Each number is 128 + 32 x the weight over its row's rms, rounded and kept within 0 to 255. Layers, rows and columns count from 0. Numbers have three digits each. The size before them is the row's rms in percent of the matrix's.

# down: layer 16 MLP down (transposed), 1280x320, rms 0.0944, rows 197-296, columns 256-319
# up: layer 16 MLP up, 1280x320, rms 0.115, rows 198-297, columns 256-319
down197 099:169097137111128054151156113142112170109123173141167133132150139129139133126063146186098165163092088130160132116158145122185081052106182157111115139196115087175124078154111106106122146129077086
up198 093:175137110213098157100101192128076205141149140055097153132127125090188204123095144179118122125102163081141173147153116140136122129152132116132090103105116136124079097120140148193056131160093162
down198 087:090173090163135170095138097157167112139155118156141161156142085141066135137095155156088163129080129136167065164098084119095114126111195115116095203135127128072058156168109108113191168169118069
up199 101:140138093110130069121106146136170081153161131128128089132158170142127148069052120086103146133099084163170084145136166146199150132139098127137155168098123113188088157131138134093076143123165137
down199 101:103102149110094122135095157142127119159038109101095166157095088126140157145108109164140145110136118144071157144100094081126129130149142131125152072182110114139135119141133141070161101159134155
up200 097:105077107145127126158049076133142176068134174140096095125154163149183118113106142114140136130100112068078151103122110163133151164150136133082121164137118138067093082115119130202099120136080149
down200 100:207135097151158144056133143132114149146086097009160126145125139185117150132095207105157110084131058162137190189184120121116090156139153166158162141101172084175139139097094143122117146095166137
up201 099:074099141108143149119099138131091067150148116190164165068139150145168121133141134146155110189142080071092096160167095159085173139125053105152087137137121052096116143106143150162178139173060123
down201 101:110123129102136204082099188057200126193115141167099085085137105060137129086139107125129207162143110134146134103123122142120088182157140132126151126107103121112154140136160104166120123104141177
up202 098:155164133069118109099024154147157146141113152154159123080120128144103107114108135140175143136102105170132145152050130187132088135080131127118147057231150137112108151122130087099167107070137160
down202 102:150144096095123092053195136147129117159088112108194136088138166165084079143137120093101112135105124155186112180115141120139127097139138125107132111251149115165093182132106125174189056119062067
up203 097:151147151157126061165137151136143116074110140091129162123096183153057122127141116080101099088105150128137119143153130137075094166128097116148090082172131100128099103124155130084120093111103103
down203 096:125149094179141117147099088143086133100095123166152118107115146112160103100111099167155149128133091148119117104164090062057149120112103152154139136244123121093145126083116107089045225093099143
up204 106:113128158140141140180213127116075080175098110114133153116125121139140093192098140117163117075075128113090062107125106136117156184140079128110169066118087144154131170138127119147063139168132161
down204 104:155038097136119203121163136123129141124127173050088094081143171136136126125131113090140144129111108136119152124144176153099082170160161126126124142091133111174133057162142093157132167138138082
up205 098:060186126063141102168133115145102164069164152125146121064168119099149152137111122137085078081145158142119121098114082118114128140106114132149106140074073133052173116120123112126090203120183147
down205 098:139106155116146115123097112104198113176118102124191118078117146149111116117103150104159131122125144115107113136106111175150136057101164161153135115122125156121104185148101145117125044143133080
up206 101:111139093146112123181120128126160124116109153126164172084117111157104137056158145147127144117175165126094147170138161140100143196122125072112152099135138165085167134160158121112162177062128116
down206 109:149134097158202145086142136151163119136159142120081095148125133095115135073149179174185145138127156109130126195135110052112097097112117214169056185166157161148110092127066197138102197121149115
up207 104:094081163077138109085118126193109117112167136139109114132124162136125134166089119214132120169116111145122119133136083169134193159183089096138141149155131135077072137120136105137113136146117084
down207 101:084121104139125145145117142134109130112092150165134092188125079107090112096168083081200130121123103085161121137103134129137092178138117137134149138027129059097195164133079132139127124151141153
up208 101:124134163123115101117152140164119116091095116105140162183109161173137141165112137190103120105116147134133099118073145160115073132098100180148102069142183168162100105117108142149144175146156107
down208 095:140134067127155113117125084094136082156118146136133100121148018096126118087184143106080158123136097077132112188074139143125117190133180110100147121131152131108165106098125154172144063083125189
up209 102:123190099164142101071109156128157141140107083110156109174121119063114109160118097065119117123154115159078130130073078136171236123091098133158124172091160176148146165142152194122168150134105130
down209 107:163127159137020133122123182157139104150168139137188144142135114167111110142138182130102112176133144131101137159103164133124081099139081176117138120114138139100097116129155141174161157128134179
up210 101:090124174123144117084167115137129138141121150229164151139169140157100095104111136093177146139147135142088117085110090103112070172080115149127164138105090142092133130105146173117154178149148057
down210 105:172086094127151148096135159140129208127163107152124151129127151162134129113084112147114177117131116163075188145110054129100106118124141131133103160195085100151146131118120154150162113201113136
up211 101:050079137088107106156148123107110098115069149149179169134157080143132090112105100113133128109105093085086126114107110111115132102122205121164137132088125159122107134157110109080095133110173171
down211 115:128150140135186122126155146136143112108095127120100168079166147127151098165158173112165141142137084142201088148096063103173144097185135104110087131035179167100165124068066146080157104068103093
up212 102:136088139129140140133142105149156105179103180136174101139149184086129166105152127141134131104170101174136106113139142126132115070118127100165098144151167138124180130094145126139112134112095064
down212 098:114118123186115123124126148176073115147125126152096105111207114132107123147138154119136121122119110102095203188128091135086112142124170150098125138182106132129107172099150125138189146110120141
up213 103:115072124131136088133128127154151055130116106135131181115155110112122153132152129070086085113167123098121135200152141167111089159152116161116149142173116091159132038085149132170114101116069050
down213 102:098118144152073082134104178138086120148073113127152126140120160158157114069083138155131037137105100116120179081124111116069107125125140117172176150232152109134118145134079159157114173128091101
up214 103:149103178152156113147182161165058129113092150076203086118140172185129104114096173111156052124147114106175142077102126134145194068111061109126134142184160115134169129157131150139151114147107130
down214 102:116148044122138159110075160148143113099132073092152111096100100119135121143142077166122147077082099143072135154124094135129092095144180158140181111157141167110090113110127123180155047098090136
up215 101:128092068137088117136125097179189179151135098182125143133165134108112114132137145123146118106155161152084154123155154127130159106135180086093113107137116115134070143137121186119150111158098097
down215 094:117082170150144175093136163142065119188176147048075141131113128160177119126121120125145192123149091096114131104106132128157132099128103122154098090222173112064118172119135163105122103165116099
up216 103:201170098137136147096122090082127173098118078138116085167088129146145068102149139114117085066140123137096118075157146122136109141111154122128099139129070075083113113101133134184100118149122112
down216 106:107148119095196138168145108163104086094097088084107174152130084164129124156169126141152074126183131100119075150122110089158142125105053165161194157135129110119102120097105156149123159159090079
up217 098:163098130074084130166177146063144164105131088118103115113140097162108151182098096128111104122107094096157127088155158095146127046096144111144151132085146095196119159178071113107146053113166126
down217 099:106144131118094128088105162182125114194147096107142141110131134110039147128111095157177159112121164116193149129114129160094157158161087143071113134105111154085102113097150123117069152140132107
up218 101:138127156085157072139151139184078160110096161126180107152104175152152181138104102152124159152161118113070125174045127092135054126117115127105109185114162071138157131154177200152187093142116169
down218 097:083141102139135134163151146131145159099086155094109193187117096141170123137106168103153151143121091163118121168150126062141185091141116170119050108000127103145083153158129135116096148148167146
up219 100:150154118111076148134054139109069136124105095187136167139160142171108205094151118152098150119081072108100146148145123186145070116172175122129158148100124122135178126142171119179117133114149080
down219 100:088107130146120099160141139150100138107107159069126169119060116123109104147142145117081191227074153173113116106113124079114139080154119184110106123132105125129128168112147097058136098102097130
up220 097:152142100111178069174133157124162156111193129134095116161130152104085128068109165125170109157132132107103151131178153061130136149118128197118056120103094150121107136158138120115143118105106087
down220 096:171075129139144176124137090057081122083066125124138162098140127166180174165109157102177158125120088176104139129130154188056139126126152100120147211150149108151120120055159152108081122085114160
up221 098:137138047054173145135121069125158099156108175167123100163089109173118128154090124140146153140142110119058190120157137111188119123161147164090180094147111117182145127177102078128183106131139109
down221 101:089134112129157174079149128169195141105127106137108146164172141138116109175125125155077106121146102123078126121131133153100147071129121109097171149216118177082207127105180111158154133113088104
up222 096:154094151115089121142114093158135147169166122106155116113132198131156128177148067094151127124203099114146159147144118131153135106106128120104096143166073130118112096141048118119116226139112122
down222 095:114165155184113120105174147116149134090122162134154149175124133116152094127136144105101146188137133143151129135113145106147146119123132074120152120147147174129114095138117178097083068097151152
up223 097:140171094169114115131148117154070161087147099089119130095140133109108163144113105190103077151141121137141176172119181134108151107156118167104118097132158128112124140138112127154172122147091151
down223 096:123095157097119152160156109110194174162109115149172125190141096119071144154085135178123128138135120151091133097079151086160122154089120122103131124050078102124113087100142101115068145111136163
up224 098:114075102130160123141175182111075143136118161065087139130132115157182109105139117138103062095156129118183126078157123112113117129131183147162131062068135117105147141134117146014179044141141127
down224 102:089185140140084158117082103134107127098139116166111120093102093085132122126173160068149192169114099143120147122110124143168082129152079124131154067099131147144129116111081153209149064191127133
up225 100:103121199067099091115124113119097050061137154080092061147114175120110095177066112120100103179116116059094113106155097135160142110094098128116116089092130120096125162117095150109160106107111100
down225 103:112158111157164132173125154157121169180067115161077145043077138141116133188098190087130203125107071154076111123122180121117140120183090119123120139072118112115138100134127131129118166102126056
up226 101:138111117157134139145164141094131107151093097194102076145164133113151057113118139100127128091207169123142094149099166106133142128162147143086121182153137143087122137165097146120138214153091113
down226 098:212124154078169165109126124126111110172099120161145130094107175153102133078098088124089077135091145123095170078064121113144098131069126126096140151185098174118112078091124087133100092095092183
up227 098:098072166100063099141128107142118150104151199122081178179138111153114149111153123098090146128122129092125107050164156125123127147198113167146124129118158173094120130084161187124093132154124127
down227 098:133111159086067111081150079135084106095118075083174104122146177173169144194152188113146027102089131143157128124142172191184191113170110126128133135085096066156148136160100093066132120117127160
up228 100:082152146126130127178136047083113109141090109084121121166139171077046141176143074109130065092080122165196182110193156144079154114148115079094120129137147181037128163142076148100108125137086107
down228 102:140065129073100147122078147114132124083157172193161137100163116118146118156158110140142106124099090064142092087130181108078121129154143123073119139135169116097127147127167136134076141113143113
up229 093:102146100075070098201130133129148103095160189111128168098128095156111117116111102070126133073095141163163098072089134176152105144103112065114141106096123117063103145163137145112057146125138141
down229 097:156119110160094130085132130098119121122152144113160139138131173128142091125128136174076111103140130159117197118113126104160085130187164162099159067149149127152091126077109093159124150150127131
up230 104:150116171182093089132183121112129137176118136142162087147094158100138112047136091153170107196199198158188103169113166145119172131115106165114132084047124148086128189125153115122143140133109131
down230 101:168085156128133089147145128102125125177120128121144149145097084089094147111117128108103110063162146117113111126174104154161166069142203153141068108094110124114102127145156133106146121154158171
up231 098:154166109153164117125170075117114045139148079133140164202205132183105086128114077118116122149192087125097126100189091131107105180141149068097139143142103170087153118176080178067083101091115102
down231 095:151046125176050141125125197125178164135103125151134072131165113070149133105132108136120087108108122123150128134111191091131114133079091143122144111181169149177157160118213158159150164162152169
up232 106:153109083138151107113074098076161112098141155113115132117106157065149136063105119096145101083088147129090050076127063151188118133150101169110085133114107165152174117183107172163079179196123140
down232 121:107124134103116140095073100152119110070113182137153153136152150081167088178106110198129068074119126113121135071104107077112146108120109154102117140080216159119120188091154137175138086065144143
up233 094:108111158142116133184099128125172164144149105126101100127145095104128161130110127143154145145105108155114089103174180131104110081111087132116138131072214110118148129102086167158065121136112167
down233 092:146114137047112121146153110124113137088138139172157183139156097128126105121135096172137154111113105146089139125139144226135118104071102092114124103113141154165176137065160105124147128154150170
up234 097:098057106158089119145162106120124122135143131081143152125166109067180135096189150164085139124072068134113130143131137155119090127160083140117101155136120126099246135180127173144082117160155148
down234 097:123191149075138098076167109136166156130115216106164110133177125148108177118149151103185049111110121146126112139089124143171094142098165104164118098203115152144107125090136050129133120103139130
up235 104:146080152085094101099070167123145109142116127177156152127104076107130161153144105175133109147114097105113105155110117141083191167135153201171156176111092120147098131099056124156140102117136142
down235 105:159129147052128098144134156114134125117062089149123134098176135110196148108151078115147146186099155094104147146127086131116144149113121112104169124038109164133111104183098157095102122137139105
up236 102:111146134122107128107080097155108085171108121184134129122116114140138094117133184095152109122096104080116180088159141113172108079179135097121116144148117078154167068125157117147098118053118161
down236 097:097157162126100119139112156077102111097133171154152148079138180127155160074127106115101161125085134123129097084106214152154162113141163122139104086090139130147114191127131154134129158094163170
up237 095:120066181069056163097123132156092103095156140146135135149112171169131069192111173152178115182096137142185146173126102182128148097074123167080143095122118092060162132092113160139099144119175116
down237 091:118119126134096094146109116125152148152128115085130097115125148159082149086122075115110117166165112124097129105131159116172122147153143130140121137182106085163143123190042152087138127145119170
up238 105:175096112076140137127096199097124169180101102172126071144098155118094190053142111202141120172114109104133191137083057122108094165071166161136121137117074143154137175133112116142163088120149124
down238 111:070096175115133087090113189102101115161130115109168073170148107109137091136122173142188104157192117150172175153132161100135151177120064128126114150143090107119126072117072166050080177146137111
up239 097:111124154064147179109097145077145149144165059135208150111160099113091174165129174153138097134162095159159048132061124138151212138174187097118143091179161196123140120098114079164087134106161109
down239 101:139109149149139156108139186101093135131093142136123106180096168099140101105113153154139078114162109063104136169085163119117100121163194109143176221096108129123099124130119145145133137125071135
up240 102:073108102133095089126110043117120163072102080097098123094093143125126147082144135124142120127130132127117101109120168081119111128186137153074156183112130096173154126173176134224145084112187120
down240 101:160172094203122157099133153161146089131081181138126100089154173163110118078151149139118180114138117102126125149148135138112121161115077144114147091126073103066139168192141159089123095103134177
up241 108:123142125152097127200116081164176170132107093142134076164135133146167147087127166153103100121141149141076126122141130146145115110168157175074120139089092125146127120129174154112170149087139136
down241 106:139123160150075093136113130136109163177140099170115106061107110162122135149150069111122124119123128137133150164192093099136143147142125118138112117130091109171136061135125141107140055173054125
up242 098:150109060136189153150147097161156140106173131150078160189075088108090153146106155121135145154099167160144118120159122135117084137129124165121193137131182178133130108070176089132153166072056140
down242 098:082118127140128077140132166089151141142134136140167135084161164125134145094142078185147112127147074092133147110069155199129117126193158115127110147137153077140133149140119215106129106156184114
up243 098:101084147117096091127155090104144078103087109135176101112115114178090122160116128103138109183118135058102122141151111112117132139116125115183066119132143060089096165147172152109139127144126094
down243 098:090116093142148133066194103109143153139177126107105163095165086122119121123172096114108166115131146144136201164090131078051135144123085137100083161136145163123146164130159148077097139161090204
up244 097:132146114089149151143119156069194150114145103139126147083064162132139092141139142156076114101159151128075116074097146080130092092167149139076054166121152117172154126085130140122170121185099128
down244 097:139112133135114131156103074137106118088114115129194149084097118095133162134130144096107144155096136145140090178090143125149164128092147113130172182183199140198121171124138124120110181114114098
up245 100:111135136082158107098131113148139118142108151168106146113126141137087107118178141124116126085189105120090154142129101160166069167147136126121113103159106198151143202116124121127169216126134129
down245 105:094179151151096132172154097091087129136112163162149182109131131098122137077104103114073163089119122130161119119099112105117130127158103096199126202160101164088118132113169130142170160116166130
up246 099:131136072125114143144114079082097112186062051150132193132110090118095145125134154157140105116135104135089130105138130124105144123132094145165119126132099092162169195104169041171154172060157096
down246 103:116166141160094048162159116103109124172163100126126161134113178139114133154090151139092175200121060141147152112086100109097136104179115180130083120167113111126086134162135140134191160079134100
up247 102:183042105130169116202115165140145116197140141165097099113168195126104067081064168197092143137153098171160107165091119159115108090092101120132092089156166129128145172077140097100115167192164101
down247 099:121186119130166127071124111176117133145151089113127123085110097176175077176104117074165138121166101161209166123140106106118159119126150113080141174171104109060150142170175079089111133069168111
up248 098:141130175150125144164152137077150141193190116137102158128107074131100078133155090147140103118155147085142097132137168142094140136182074077149141121131090125081189113163114169110211162133137174
down248 094:087208072157071108165129139169160150096085093159146114225069144151122176177032152067171143128139118165172173094110132135141102123116145163092120127184165088126126168117106130146155144137162110
up249 104:081146094144099107140133121138152134139203130110150079114075184109144089119130098107120082138102172139160132141144124158061190130095111161110133116150122181156128122166159113109125182138106105
down249 111:127118090111108084171149179120154119117149123151162104105160138184069138117121134150163106149114179131125164138146102150088105137114110116089121080160122107178058161152168112088146159120155126
up250 099:132128154098090185120134096130203138155193168138093120164153140130094136095111128102137141173060137169168148095053155157124120175108174093144125116131128136122157174102135194175139085170097117
down250 099:103102101121197080077108080129135103098078182190104151098106055104138118126140157151159115098102129052123170084154053147113080193129154093149144103133094172135115073130225131114099072150121176
up251 104:185136156164157100135112111106143123136124123144127100111140135136132089116094161166080167147126133110125105139142101112138110139134153091134151092137133099132167139077174147119073135191136125
down251 098:162125168094117165163124105115105163195158091096103146063092132115130132111156094126113183112150111098116160176144176112139096123120119110214106142206177116085183103136155112094145138084137151
up252 101:079066125082094140171142086100146157126160146150070058077112176138137112144164158071078114101158123195090142152133084075131160172105152110162115106108122141183120119113135148132183087138133162
down252 102:128162127162134126103124172088087102101095168147170152072160180126120180095114084140090168164115107139166175058169122171152123151172128136060142092255127110139161090121123137154088128075138162
up253 104:114145084145141099134097116149084119163120108153124107103059139174131192135145132175138135071074136154205161135130150169104192157083179153130090174104118094111089133100125130078172140137181148
down253 103:111082150127150105099137092158114116055109086087129071149165132111113119163101107119102068124156118140192143145149149109140154149094130097080110120124106164116164163097112138123150106106122162
up254 103:111087167066146099110130109190119129134162166088173126116108105128191219132123193100082111139090100111213147081140108156109159172108168132113107150151088135088130096180114167100153154118107123
down254 101:099158070113085074104175115106077150124090186170144126155110152112102108159135152052137103105130119080121094194187100162117099147104114139164100168137125121162082145221184145097134173097085152
up255 095:186074172087146088132147099146135100073187102128167159158105162139175113109124113107138120155134117082125083112131154203145098114086116088117119101125086047158133160129179123110148100135114127
down255 100:127117111201129102185087108142154103134142179154126137080107056139120195113125128126109104147156155101118119155125107112082155119167128168178109153203190167149152177110171131160084112160094098
up256 106:140173128135135142107132131112123129152144163085152127120139166085143136118174131100130112144120108177150108130137133103115114099129123163156110142096199131094069118094128129146115119138084141
down256 100:148174143156166163140113159102124136124161161075143147107142135123089110097098106170116158101143062124097135161129176142085159132042114115094092087095124155109104174144116119151108189131156144
up257 100:071115115109131098116124123105132176111130128155165133191183159119083156156189139155186150126146111198079093131141121089138144164155143113162137136136102065133143172123150105120160124098166080
down257 103:174157116118120074169097117202117153090118176157138101104099114178098143165097164127085073110095154118140113136189113093130107110121110109096137117115045138114121121242103130138107136131104102
up258 103:051170128121093181166140169068113143149088174137144170100148195201125099201135112079185135116158150131179118161096116088152120101137086163138088117064171123156161117137009099091132133123153118
down258 106:136101139129133048157131175133164093137153081138105209139081177090091132121132081134161116160092114137144123118100094080126151104163145072137151171023136094136138136126144160140121105092113117
up259 104:178094176075146092130156150146179207147053164139146098089135123111146144088168141094166121110107136104117113138154066138153147072164177125162048141209153141118177170151179115175139135151151084
down259 102:128099115097043095095161117116147145103095151101089096098139143128105088070196183099124092154137169101116153166122135126182172123136094123151118120150157152161141108162092141148182123175140114
up260 100:118148127139142109057121133148170184116079159188142124212181131170138107128132132161104078101147085193079146120069177148080165110079135100086123128195090129131058093154151156137104193114169129
down260 107:169145105116110133130143128137107131114142042148120133100154149136121120102136148121106141084114129177182150144077162136158125129089129147098129129229118128138142142087129147087119169122132161
up261 100:135150096122177082081220139160192125133193154130147152156069108109102101148121099107091090122171120132154176143140086196123110132191105122136123160144139176135155135106147158117064132192115201
down261 100:092105117092102140149090128130072075115097093128084192141150123168139127082136179116098189137129129139157104119092160119076179123110079077087092168134159137106122158136188137105139089175154164
up262 101:114146104102107143073076162145085085128131142096069137141161127142096129139061069081172135102083120130108148155131108125196163160057197134152130111162143133119162083167092138064161145135143191
down262 106:103101132133126092144081130116158147106085145141159189085099121116167119109131158063165112103116176176123145155097132159081101134131115147066157101167120164107169161114117146161141120108140067
up263 100:171142082155147144117084125118148119172112210126151129139139121110109176154103175138123087174111134140109120091209162171143142084133151102130113111143090142134100175160154146196108087102108120
down263 098:076089137088073161156165107125136150134094125147144132164073140150127117090126093135201164114139111123132151157082132095107091079118113127097149180181097158146212110139110164054181069141140147
up264 098:115111141139130118171137141146078168155118063182134139120174155109156134158115167163080101130171066142154118146143140144111150140152158156175139154117146119071103134121119119162137166113131086
down264 100:135168095129095148169148081083155128133113154125180108143118136175108183116140094114125107131137150062155165115126123132095119177121161095112156148178085129116161112066176140157147140160094141
up265 100:109126073124123132174137129152081092152123113116149162164079077146109134139174114136085150103090184168114110118075160103158107148107160115103123187138077127173163156083147112124145093105133062
down265 099:121128115054125109179143081086102125110169158133116112116148153073105142164163122118164141103091176061136071096058107126105087135146110144144167126125096155150121086119162075079129097149129154
up266 099:127107105138132140094141133166100162078126089120191166101048094168126109170103111130124152132075121137123094137083098155143155098192104140175141099110122115151185107090120198108069136127173131
down266 104:105131146197113118139115148077143120146129141126087138111163104132194150150118100136129077112141127112108127117171098221182081113051130148097095154148130128130016147111160128108131128134099132
up267 101:121170083103117088098157105128096114200162100148102145141106106145071123079085121104114138093063123169150189123164096099143127121102125164124168083054104095125140123103088135137092087177094146
down267 093:152120145165152153140133143148123197134163152164154127039118096170143140135143133123201130134120103154137153123106166180147156112140088163068089149196179103080137135144107113123139127084155100
up268 104:109149106174185148082157142161121145128115087184140114109092119074065120171135176123183077072135050141146113145141093112085113084114175116130063157155120113138082152238113079126112097113121164
down268 103:115097148110131108109115106155106107130120181051096174109155184131055118084150147105105180094081173156147139151162142118131063132133098077132180124166100156122124109109115201113153131149103100
up269 100:138122186121154148071123128172126138109129106135190164121132116116096138101136137090194159132130100080138192108100076167212090178162152154150186157111129156092151091087094120171131119174179110
down269 107:173110083159085061127147117184126104096094125134108122165120167147147140154170131151133184147142125145132124100097173160098160133121152195146081140190126179117148078096136146073106121164144105
up270 097:138103138156115168077074115134180146163188099131125149176098123117121117094159219109177112091158118155135151076105137135165077098142119086133174065134105111090155174108114111110117117096159099
down270 096:149102143131069111132197086175131124101144120136116091156139113083106082183120150146174118134163117127104101097119151141130086126105164108033130146158173106154060088134174152099170074159156054
up271 098:155123137191132125083138123135114160083182133138096153138116111108182092139092113108140127133106131157165143089204131090132107139149081114116140145181117061126168105143122154115188138112186119
down271 096:128188121137166127143093120099115126223160079139085112137122110075191113106129115143156168092136141162184120182119115127142115129128043079054093150138094149174131149157133098143171132063100165
up272 102:091171074132174162162141124181160105131128093138088125181090141119152088038193163164109158142111080122122103089095130106154145118118120065102193013129090095109134143109109123140169161127178133
down272 108:201116148135225115131123133171148084214098093124146165122068142060140131072136113147139057166153127145095150147165112099134152112094103110089096137090074155133137071150120136171125076046139134
up273 098:116146149073173189243116170104136184118121148103142085172164131109122141096151156039199141112080092148096200101125126135166142117157163159124131182110179110131163106079150077075120076145074132
down273 103:111194126168120125140111131083038096172154113150162122110112127138121133104145170101116060147135118182107143098116132103135127179153147139122104103122171136099088143104116170132086141118082106
up274 106:086111154102151111133111127066141129138023083114093115151143115118138130135138108136139087127129137136177080079124105155157128172153178152117147127135074148090154153119109093160128126139095126
down274 108:108154166168205166102139129099121142128111153109091093174171061120167155121126090087075188119118145185130124110151163107106185112145135125187176137112104137166099094129091127134102074134066172
up275 098:146060213186176121156133143123151121147172111086112113181118127109092107156102050122078144129172153119105129094167111097150107164083130124137149156109081108139120115133175106150183148134124113
down275 092:182156104138187100121135098146147139093130124088226118141086155150134160091170157184141137117103073129099138186172182083188139113125173106138100117159072080134092103085087108094174152107085083
up276 096:076117128166108081146156199146101136168115122160120056143137139114150096134166185231078085147054066146118153128166150127188145102097148119144093146163139171131170149146110117094145079079101108
down276 094:100118167120133139134169115104154114124104150105193127072140123149183055120090190086140139105135152145125181114136098181079124110117114113166160126227103137083209107172101136117117104108125147
up277 097:115138123116124114090100108166159079130149105129138063118102114156075084121084140151114128143139093147175154118130131161089149117104178157131148130113133191151092070133121071079212146082153118
down277 095:114171136104143169099113125092126114102184130109138118119171127116151126114126161132105105108072138109104088165173119132183098146158110104102102085145130091151122117093161169140085077143111108
up278 101:160184079120118164183119119155160162162130128065154162163115162048068130146115088050085124071186113152093138079116158164122131174169148117160145132164116106086109082103115058190153084160152087
down278 101:134138178115081123090099130163091118117115094094141164048123197069115143138220146110129127137180107141102125132126130149071148097079119141110044146125170129187151130122114107194100108104116096
up279 106:132110116091077136133150167141172190124125133221158110146056227167135143133101052146193146131121107175143116166107144139130213105115086128156117150074157139125032137157128172153092164151107105
down279 106:155092084154136161110170116178127201121106110102123159116114151142137148075119059053112118091147081156111179162162152077173118161116146098131150129099142163135179106121169072182092139145075141
up280 094:121106085098145097097081112162152077138155075130097148082096154122131082096126169119164105156123092146107197168081104148160121181168131135118131094133070145134252087152123162126150132132131087
down280 092:156122126139158167115106085156146116199121124123137118127095119170067117104131194151176129118124110065174134082082120111170105141127135098101132101130154117140129118172116085092116106125110115
up281 097:198139098114080107086109081137100117156087108105098139173113084126153121102122071113105198152178085138123169143146117129135089142138096128118137083124147097107069152140126151185145214120147116
down281 094:102151127149081071125153127100153105123104088157111122167108114175103134120159160116141152145090116149127133181062109138144104117125091067127101179095163103089180070169056101156142127158111121
up282 098:111186104125203099163129130128119087081109109162146138151122104091094119123094094087160167095076137145127136142117084155106153090079187107096163150092112134128199102117143148149066167128114155
down282 108:128109094125135098094087101186098106092128151103163096106139170090154141110154074096143143149099114122122164120178161087093158124150125052092139144065176128157133142119133146119090117117132072
up283 101:157113124232117133148113160102132140149171177136187113152132137151093196071106102112142156127107067121163113146133108120138136147138131142177184157110158145121114160057161163131122149151075138
down283 103:144135140164104122125089107167120170103099096113097142186114128162111145158171165126161112141128133148084155074167097125131117085118138144072110163200093106080099111183092119151147168162110152
up284 096:170115159154114164094165188142172048197076110123165192117082161166091138146100102116164161207033082098142110124135134122152183112120129132109126163129149098127133162123084162129131122124168145
down284 095:074156138137072121129097106109188139128130149148095130121153154107108129119093139175156074054154106122173100132160160142103146159106178106144114079089122109160155114107147104140177129111120107
up285 096:163133126117094080114142109104088120185116126143108167169111131157091147128086135126122103108135137109134127090161187126132081082109123158117215123133127080155108097110100153110094090119098051
down285 096:121168122087225146087118139134144137141138112123133095142156160117169093163103120135160057115166173137101119147105205071084152102123102157202135138082180133116096102170172094150139117111161163
up286 098:154141124110171179090119116097105067160125167155134115145164127180132148139091097127141154136158145128121152135070032191125154118117207095125172126157089132134102152115138140127139171192131164
down286 097:220116091144144091131110124127107085122070181161071145118123159110083128142140140120117170108136118172140092129096200126101141089158145120161097170151144115162181127155159079169153108031113134
up287 097:097073112072040127136095140093181133132112122158075166125132149132178090099123118112167099118178111163132159126166114105150092159096121111052141153102150197116145133104112105143141079090117121
down287 097:100121166127117097146149153166167189132126157068165174201161149108158090158113104142100101141094131130087129152075070161143145173122129091203144118080112116107107131100126100139151123163088081
up288 096:140176110154133174105116142136160115087116113127116153106093067127114078160168145158122109142132128101113126115155132094110183157116179112129192122116157154078147151116095136120073148132114160
down288 093:081144074090105092122099168148065184151150132180136132121178096123146140092156086146134145104126125126108100057105141153133109120128088102106148086171103055145155086192134152084104130207154123
up289 100:180150067098160154088188119069059125129102155159081127117120085115100099172125126104185134147042059126141165118105107121155136081062134142079104134165131096102135137120065140164118133141208158
down289 099:109121160134115108081077106165154099153132086079117132135119114135172089131105139104120158134151116146164144113093155119113128161126116224076140071136133162167160155144088111068097160130116098
up290 101:125098091123151136135155120102174138128150066091143099163135157094111169131077163121124133122119125156119150055180126084190133124138106088147168081083096161187122099117201126116180134114127136
down290 099:119144126109169104140108178145140127112132133123091155065072074115143135105107145104125122033155066130139133095136115150086093140213144164145082124145142130123130162136173141142132126151140087
up291 100:152115110124132180059149114122142106094159124115108145158124111184133093122168130136182102103076120123152149114179127155100126125125054106151168122126140052101071131168123164167124130143128160
down291 094:095184119100159181096100158175105126164104104055141123168091156119111167145084146115150198123156093164144140105116114060118178105152115131143130115223172107154149118071128125085135212112129125
up292 097:155089078141122166148141134097116157113154166138137130104125114155141059171161219146120104079137146116103084127088126157150130126096078105153116115106108098160161152124050160132150088163162106
down292 100:120123149150090159146096139134099108173133096164076165109112123130132155148147086156116089145148218118087084118198119112134149160182113097130093107145090132147079089073143124128097205114187133
up293 093:083146153126128141147123111097088056093083157106139150146110153088097173066150197121095130126188123123109123111144100101137130135160064125151171132122152138122123167129051135155115135131158192
down293 091:108172092130174114131175163130153167133180112165162126138124114170131084209134110098177125124021188112109155154094125134171152170142086164095144079162092147134087137155190079124132117123129122
up294 100:081160172115098087120164100114132177106134123145161157181116130134170150109140107159077127111127118093163149111183179117083096138112110132180109109083192095173125142136189130162174123132175118
down294 108:163108047096132092093144161200131107134204150186118124114112119121140140170116067086126158202065115167167151139136076112158167103129137130138079118130141117100110132136121147114109178132102109
up295 105:107155116147153125072164130203146076160153186162119157114106103155133195096144053153161088114168113122128111112149162124152089108151080106121148193072096167068159064153135213101169194159193149
down295 113:166156197084112167138123114053148166081128075102115065168127149086146106162189176094127067115091112147152127103127117101138131121126117138124106063103131120148066162065136108136084062085124107
up296 108:122131144155177123106134194072093140192159173207161155139101130132139159176055190144095123122126130061096157127170182144130166051138156143123119165090095131113111143158173113120170171156136152
down296 108:136128063124063135135128159143109147107113080116131150110090156112183137089139130143162120163214121119125128074166114102137173118133152152128143116078129090132115101159118148110055100125114116
up297 096:126115088112135096150100115128143063153194086126145119150139168081171148098151115072154075140096103122084111107124123075146146136097077159095151108151181124045184133116126165139162150104150042